config = dict(
    num_hidden_layers=8,
    vocab_size=11971,
    hidden_act='relu',
    learning_rate=0.00678,
    final_lr_fraction=0.0,
)
Each number is 128 + 24 x the weight over its row's rms, rounded and kept within 0 to 255. Layers, rows and columns count from 0. Numbers have three digits each. The size before them is the row's rms in percent of the matrix's.

# layer 4 MLP down (transposed), 1280x320, rms 0.0331, rows 884-933, columns 64-127
100:085167106082110144124116085115148114116121118129155130106131112140093132113122146140135112129067150132115108156146156099144095098184150200117109156137106126162103158163089134082112124102118113
101:134147097130136114126101107142107118117125160129095157154145098115154139138122131092160159124152100181137134160132113156109103127120138112115115083122092156136140140147140094085115165116130066
089:139150138169165183148119113142115142126140153153125121171149135131132126167125111172102141149164089132134153094067121116135147145116106100135126095142122101103120145101137156132091121109130128
100:120115122110118133134099171126115139107145132153141125105110091129105162130122142141116088125137103099150192148165095123158139104099138131109152114130104139160167155109129111132120102151200120
094:126134122160134162110145130123165096142113140123150104137120196118128120110104143128138154128098204125086109098116109121077148136098128129099135135126164126126158164076129130156172120151151143
092:111121137127156132131126121107128170129122139127147118110109141114152165128155084105102109138140072103101102170152160147116093136106141146150112078108092144117154108140133162134141122138097096
098:132102110103100142108111106117095146109175098111120152113114106144138129147128122101143144162161126141090138117170129075128121141121152172120122136098132118104128176133081170096115169137104162
099:096125124139126141124144124122171106116089109148125141128129127130147134140138106123144141153112167098106148150151127142116128114109124120181131124110091119148094138105104130117147118137182168
097:140166097100121151151150172133121105159146102147091127116146101144138135087159173088137149152089097112154126121123112140123147131122146081138148113142123132131125123129160166110145126174135099
092:124125152150182117125127159118149133128146135126088144145111086128105146135139163088154109141136126119168084079133178129136122140133137170147141108139094139104169129133093181145115099135126121
083:147083147103161118106124074132151120146111106124142179134111143138137131147153130131123151151123098121101133128111155174138146142168092106120074071070100092146129099105100118140097165100094103
096:129147160130127121140089137107084178124123142113139161126124126130122098123142107125172098094116113138129120121062131136105162147113139131177133131146156180101142118159126092133104122132135112
102:116139117163131157057108095128092142142065148137138142154103103098110146125139073141156106176135104145134148141147143116081157103121080113148147082122134104145163119124155104151091113103131100
097:111156184105113125113156112148127136145135097105149118095131152114134103112129131074073090150141145114112116156129121099122171140155165111137120163163073118090145142129120092125139160116099102
095:096154113129120138105081165134165157116127109157107094106110122118131119109089081136098106126119088137154125119116140105144152095146109107140097157155171098173119151098089107124110129148101116
094:121111148115097151137139110117148143127117099161132129124090126173125140145127141115148115093070149105131167155175139137152137112153097140164150143102139091073146130105100150131140105146129101
107:154163107131130114137115192098084120143142157163133149141079122114135146098104136146178138109126155126121140156122149097176118142134162101174102169074131129132107106140126146203136111108146118
098:123140118135114087083149139120108139113094147129151128126166104101125137119146116132123093169114103150152138134152106140141111136097111124131167072160145144150100162170125148113138148098115114
096:120090120170125109135122107143114102155130119102174166165142172113142134131171110113149112126183157150117128069139183119115129104146109153097167152131096153153145115109102148113081157175168161
093:140084108139136112146116108126130136137119130153127124075125132125117099152134134122142136151120150123121131121136136103133113117101129132137104079125138133139175115147113157144111161092111134
097:139148116115121118133127148146130134142156086159154127101175108137117113146123112136132114144158136120094112141162137127125162114150119120108136105133143127105084121128159140154100151082133135
100:142130156156069140105125094088128141124085115113138147149124135136107117145129126112149153107094163118120136130168119124099107133114105155093158127154132123153127082134109117081130122149100140
107:133116143158108110114148109093138083125159124116118124112133167154117140091138133150133060176083145129132109100142122118142106108074132144116115112109114139155153119169142171137126119123148088
099:139114129099159166124119151144057119130102163125089138116175143083089103107136157120122145138127136145144146157166131106154083113129118136141132145131097120141121121138141176117149150130111103
100:086139090121115159143098079116117139157107117117146163115163155104138119116138138144110177098150158162131111092097154147113156121120120168066129131139135101126129136141143091082133086156124139
101:086181155114096126118086116118149103125114115088120102096139115120128133147120149099105167122112139131106128161144141120085092164165151121111144140110105137133151119131129085165165086143117081
097:111113131142095143111122129143132161113143121153111106123122108132108154109083146111157146146126104108136120115145151119201090101138134127136146088139137098116140170119135098097128081100146112
095:152151120137140119095123169113139099167137115108115103144132127107172130168133127170116115150124120112127105136124145119147146101121112103119135099135158061127132142124115143118120107078155136
104:154128131148178105129122139101181146094120147111129100124117093128115111098157124156140144138165120160097163092142135127111157107128127153139165155080140122146123110157120135157144132110089086
099:098117143113154092152133187095091119157122112137095182149131126194160154104084107124122118087140121144178110128091124162134088131142145118138111155094131109135117135164139111144103106075155131
090:163125106123108162105100096132162086098106175116125105156108100106132102167108115151137122121145122095112119163136125122130169126102098139152132133143114060121094124097138113136126158103143116
107:135143138138137128130169176090130144162127126139159135120079139112099099145087145154126120137157116108125133110142152092152166083135120149143110126181145159128156105119129124103122187119107117
104:131075157162158099101141116142133189145134124122156131151101126154078175124140129161132150155148127086136133110132120110096116110131123083144140097120097085148146110090137110143135119117075165
093:171107120140088115130089117104116112162172084098120167115161133128142163115137121106149082094130054120089128141107116147135133130092172135130100109101138125111148145165115102133132143098113110
112:083122079136109165091145103105160159144111116114159149151131085122147146149136134081145129131138096134172145122164127114123148111113109132146192146138121099146138128151129101199171104170124160
121:104087113105115128094109082111118149157141098150112161091147132113126106149147109153133121147166105087124098112105150114103148106128091121146107158104178170152101106125130139122135150102111129
112:146125141159134149102120105149115159110117161126103134159123085143155123096125117098113145125155145085050129113063118049113097170097084167129154125152158126083110128134134169111166151149137118
112:136142120167082133143147146160109102120135136121092137157138151144109086125152111131138154132106107119147138113123139124096148091126127124177119098103100123144096112159182126165156107156112143
092:123070172153057113172137103145124140124116151113111078140123120106133133153120125110114166164117108125131118090126142119182096126143151129149172139116115117157113176126133141117137179147184131
115:127146131117098116119099108135155119118133151155144093152155138135115107140123105108149110103118138126118138162124119139116129122114110145121132152120187127112131093113156128104086178138134166
113:167114075143134106150119123080103103159112103155137139178075114125104140107122183125138178163123147098122097170129097137140081118111150079150131153066152139119113130134136139128174152131152116
106:116119140122108118143161099099128141141137103113149114133142123140123115125132114101112153150155119181141168152098134096121100134134142098124114156112165098081138113135139124091164126142146143
101:150136151091094168111122131132140138133148138112123112145150189126147116188079137122086132153128152106077135095115116119131094142154160201092122130113085135114099150137123128094103128127101134
091:225093121168042132121118144123108149135115151100156099151161095091121098113105141160117150131147131154147119122155134136154122146163139109160163145112164154128134111132122160125091147104084147
095:093107106151115133145107145156121113124128105131144122113064135104163129133116178096159118120103129091135111078138174145154098145138131133142082117167109131108086135123138106122146178154125155
080:114138148108171201110119124122098138143134076163112086164139136177150125096179156121130173121121117140110126135175110168134145127177076143103155146142142139151180122147120115100164124135109109
104:137154096154093146113110140138113151147118161113148104158129096138139137119155121147164094131128117119131134129153131124120161099128151103134137128118091150074130115129153127134149136122107105
095:097106137125156164183082149104114117153128107168128136149111143125147109185161132122115107142125147132149148126099149139079151128118155150152110141129132116124116144112140136111109157093181095
095:117133094144113114100138097151114121102108098116151052090127177101116115095147152132142146165116131147142118151113131159118153117131131120156146117131125150135130123131104116118141129137130134
109:102131128150133133114157147095151120120164103144172113161121145156131130114128115161117126134072106120130154157126105120138144093122113135123157137102152105151151119090089156086110103098101134
# layer 4 MLP up, 1280x320, rms 0.138, rows 885-934, columns 64-127
098:117144154160157155129119143154138208122169158148181094099096133135098107140114089085133128121134138116133161185155104093138146124167148125109147121100120149122121100145108168107103150151131131
084:152153110141115134126140133137135152101112145108138130138125138150112127135167132118084132065103134136118167124130065124099115147103125075168117122127131145124109147161143097117113154092120160
086:122105096158171160119172089112122122137111111157118156112121147135130132090095096135111149143096130156115126099137128119116160132126113137125093132100116148166142141164130138087072121146101141
093:134132137134097102163120144121155138121130099126160112102153095139103104100153120111126112116116118124137122125143094126148145139120132120095112105170093181132086148190149218090118147132146129
091:155136135150098157092125140139102110124135152160053120122084106124086135118131123146100090136133121186142127091116154109132111126072147119142143148119108128138091140162119094121141077145150082
088:139154109086157116135164102100123107152137173087174132123134124151141162134092152154163147149132112125082117146158145143098146145140122115122148149155115154123099171163122115124132146102108130
100:148124114124114132116131148172132114132191144141138116127124143092136128117151118136120130103143122160137148126091125095145107156143084135071144118110111100156153137083124141163125097136175135
110:105113149157121118124155200148145147122137107130129131108121141112113130129136148161091113163124128113129088103133110132125144145108154115115164145166163110119139118153109130135156134110163125
096:189114149117158122109102164123083087131113122122094142124103098089156104148140099122105122104125115148134116086106155116122126128132125128128110144186119099156101101158110159114124138139117130
084:159157110114124139153119121144102128117110158165131129143116119135134145084156143155154110172117133151140112109135096135170128135165158152134130160156140129167144112111101122138123186122138172
098:141151110125109114092111106101111157124108127103132175091133133161161131105101063124136120116071146152124102121149114123118144158102101144063129154128150096132130135165115105138151088151083133
104:101128177133113130127095109119157127092084156093109120155093140119167101118126128155111135164119127080069135136081133140121103102118187108106135087079079129106115094115142127169106092138149068
104:139103140135178115155113124138122118143154076094143141152143102143142170116108142147134155147117148135103152172168143126143149105093153084161162078135129096152151093117108107167125081124125112
096:113136107125149148151098163131143117137145172124137147103093116129120153144137117118111115106132155145093113114084113146196186134102065100141123125141126144130122116133138131105128113157096133
099:156118104113145109133130103159137151104135125162153105100113106134135133113144113125130124080126193096139121130112131131139139128143114135174121148103135149147102161164080150080096130147114104
113:125098167116143144128162039164159142146134158147154139108135156099094122115161101122179119107107133178121123145125105134145115107138134160167100137124132082112125152153125131131120129099101166
103:174171114184102101145117171118120098111147141179148139136168151094087119094090135126136146124167089105140117117147130143133132146110138138146108178152078127182125138116110150169156132141165159
097:117123123116099114131144100065121164161139114099088131126101138126156106150128138125105133129106111129109174164126099142112143121125153137153135122136136130141114166164110137174171123137124130
089:096174111146121132144097122125140108135122130127137105106124150129127158123121131131109136107152128108103094134099184164152126079106116092133133126127119165132129130129116119113130125118132103
110:175133104146120077141170124141157099129130087143153134140101096117144130130093149137115104126112103155148130121111088136171169102111141144097167103119103101133126115121164125195149130133091112
096:114091151132112126163118080161132129111149109097081136103081066145147167106122129110104144126130181159171152134158115124148136094143139148137084112142170145100134128162157107116095105140131136
112:129132144126137151128131149114144117157087160115126150113102122133159153167108167114088107133167158145144154080137116141140094094136156131127101107164119113146114139178152151100173070143123130
095:086104122098144119155143145086169102101142118147143108149137182193151142182124123078166111073150112096130121129107125121128086113142138114164105176122121138081132132081130076139118117124151126
091:110104133145126149128165137119158112115104094096108120141148167122128157080127150134123129120137155141065125150112180155115129130092122135157115163149131187154136103124109178131143130084108146
098:114131180106101147170088143181128115155119111112103156087113108112121149121104136154153105153122152128153079122094137185139113146122120095146164130109114105155113143151111108099180105122127122
083:108112123112108113110110144135135108104144106133136137125133117120114177145117114103109113172130128136088095171170142167124099120133147107107142127127130151147108153107142158126115129088154127
088:151094137127110144119134146112130143113113156140103140103147129137163134087153129135174164131130154188145134094079119128114226112166124105108171146132126120145132118139131111124158104112147124
099:098122173115124149137099134123168120141112134125128124127105097154140137129135095131157118148151100181145108130166129123128137115117114120150069151109131092159155133131127157135127131139174112
098:108142161113134153132144114098143113139138121147138131137114135092114116173192090095131139143159074118120172157079108133131130082126138141133124143114138134176112125136155115138105140140143137
084:139096164080132121144084134166124148137106106113086140171127131139119149059155108123123105114079168136151071125138137131095128121131113154099155101160156094115084137139122137136166168131138148
107:099121184148149117122140192104126110080134158146139122122146157131124121119084145120157137093107129091152169125118127156152109170106098117122122130150127134093173122165104127103123113133147185
109:170096105141130170139154143134135120138099125127128147114105154121126153146104127098144084142122119148135090155103143095138140119137119120141082109144129126153143112142105129156090119133136144
097:100147138145114154130125134156108139133109107140111111081137173142123090139117134107154108100192147186100145132124170119147160123116153154111125144167138117128127105091121133132096062145072145
094:130115142111166110154128120160130111113137157123129134151147135154133148119219156090141122136144125149129131173133149136162142134123111103134131118116144164154075143124156171105115161120141136
118:093136117094146114125145111122157126160120145131141114127116116129117179133174157114108155161085109118140136147161115160169100150112129151171156094149169109128112122143136075100103141093132104
106:098111108173107113142108143166135130089111113116174180129139077160132151204155123137175109078111100149102090152127138145112084108127123117154098123155093132100132133149101152114157129115106160
100:149086094100142090106129128116192100103117149130164140147152131122108099106114144116093110121154111132140110143160128120113134108098144121134130155122161103089126146177150112138147121152180129
102:133075145105157126143125087136137113165138089140156067152093133131144148080127131146149170147142158110159114147137144100119116160140142135121115133133168117128130154187134121105115144140145132
111:052135101133112113103151129177128102137150083088147148117138140165148114151088094109111146135126131129117141133104139103110165147134086169120077131112163091157095112096095128142147121085167083
113:117105123121105123108155087139095110119088152173108182092113125149105128140099127128121120111151144128131138165119071121176145045092131150129096143132136093124118096182115119140123129129141124
119:114135133123099116189145109152120120097135138141175117128122135181135134134113085110120129122111119085120135199109131110127137116050119125171123122104114082139150124136110137083133095097159115
106:100145122128145129108076121105161158109146125094141108125125159106099132148099132124132163122119161131122101084106120153150123095103132101155156130131113141143107151145146141100121118143105120
091:132127125097133105100158113136128174161138141124114123120127151128111149183160098111149126134065137141143142145124152172094128110139123139123153059182163153128124084177170159120169144097090094
105:072111128094148147127127147150181130131125100125119115130108139142130066134107123080135088099119115158101107151176142125139130121087144123106106117131124119159116101131131113080100105165182185
095:173152151114114108132115164089121125115119151166129157128097135114140112191107124136151099130077146094121165134124138136130148078099108172116095096140134166141091128104132156085101130095097178
101:141126121131140113131111110127129140091119102141104138147102200110140182151132160122095130078136145125115131131077120149111125129111083123168162112114148121173154125153148090134130140098149139
105:116122123105121108120086143101167131119139122147126113104126129108110125125115103137141106089128139173120113082119142079085130127136120131109127140146139111107153094103150135082160146148155138
108:111128126127118146126125117143131121151162144115105139154137099130099128144128142095096123116094164124120203106175163141141157080141151171167107114100127112158137134134102122121121109155077180
102:127136128122086126149119091116186140139116108088126118159110097079151150131129102106133182136110145149147144127166127171141135113099087125153104113165119081132137096118112135115145084141126108
103:122127125158149103154116110165157114125129177091092116147119170113169130128146083079111110140131127110103092142114124136152116123142143088174196143124132130128143116088114176148106142151150101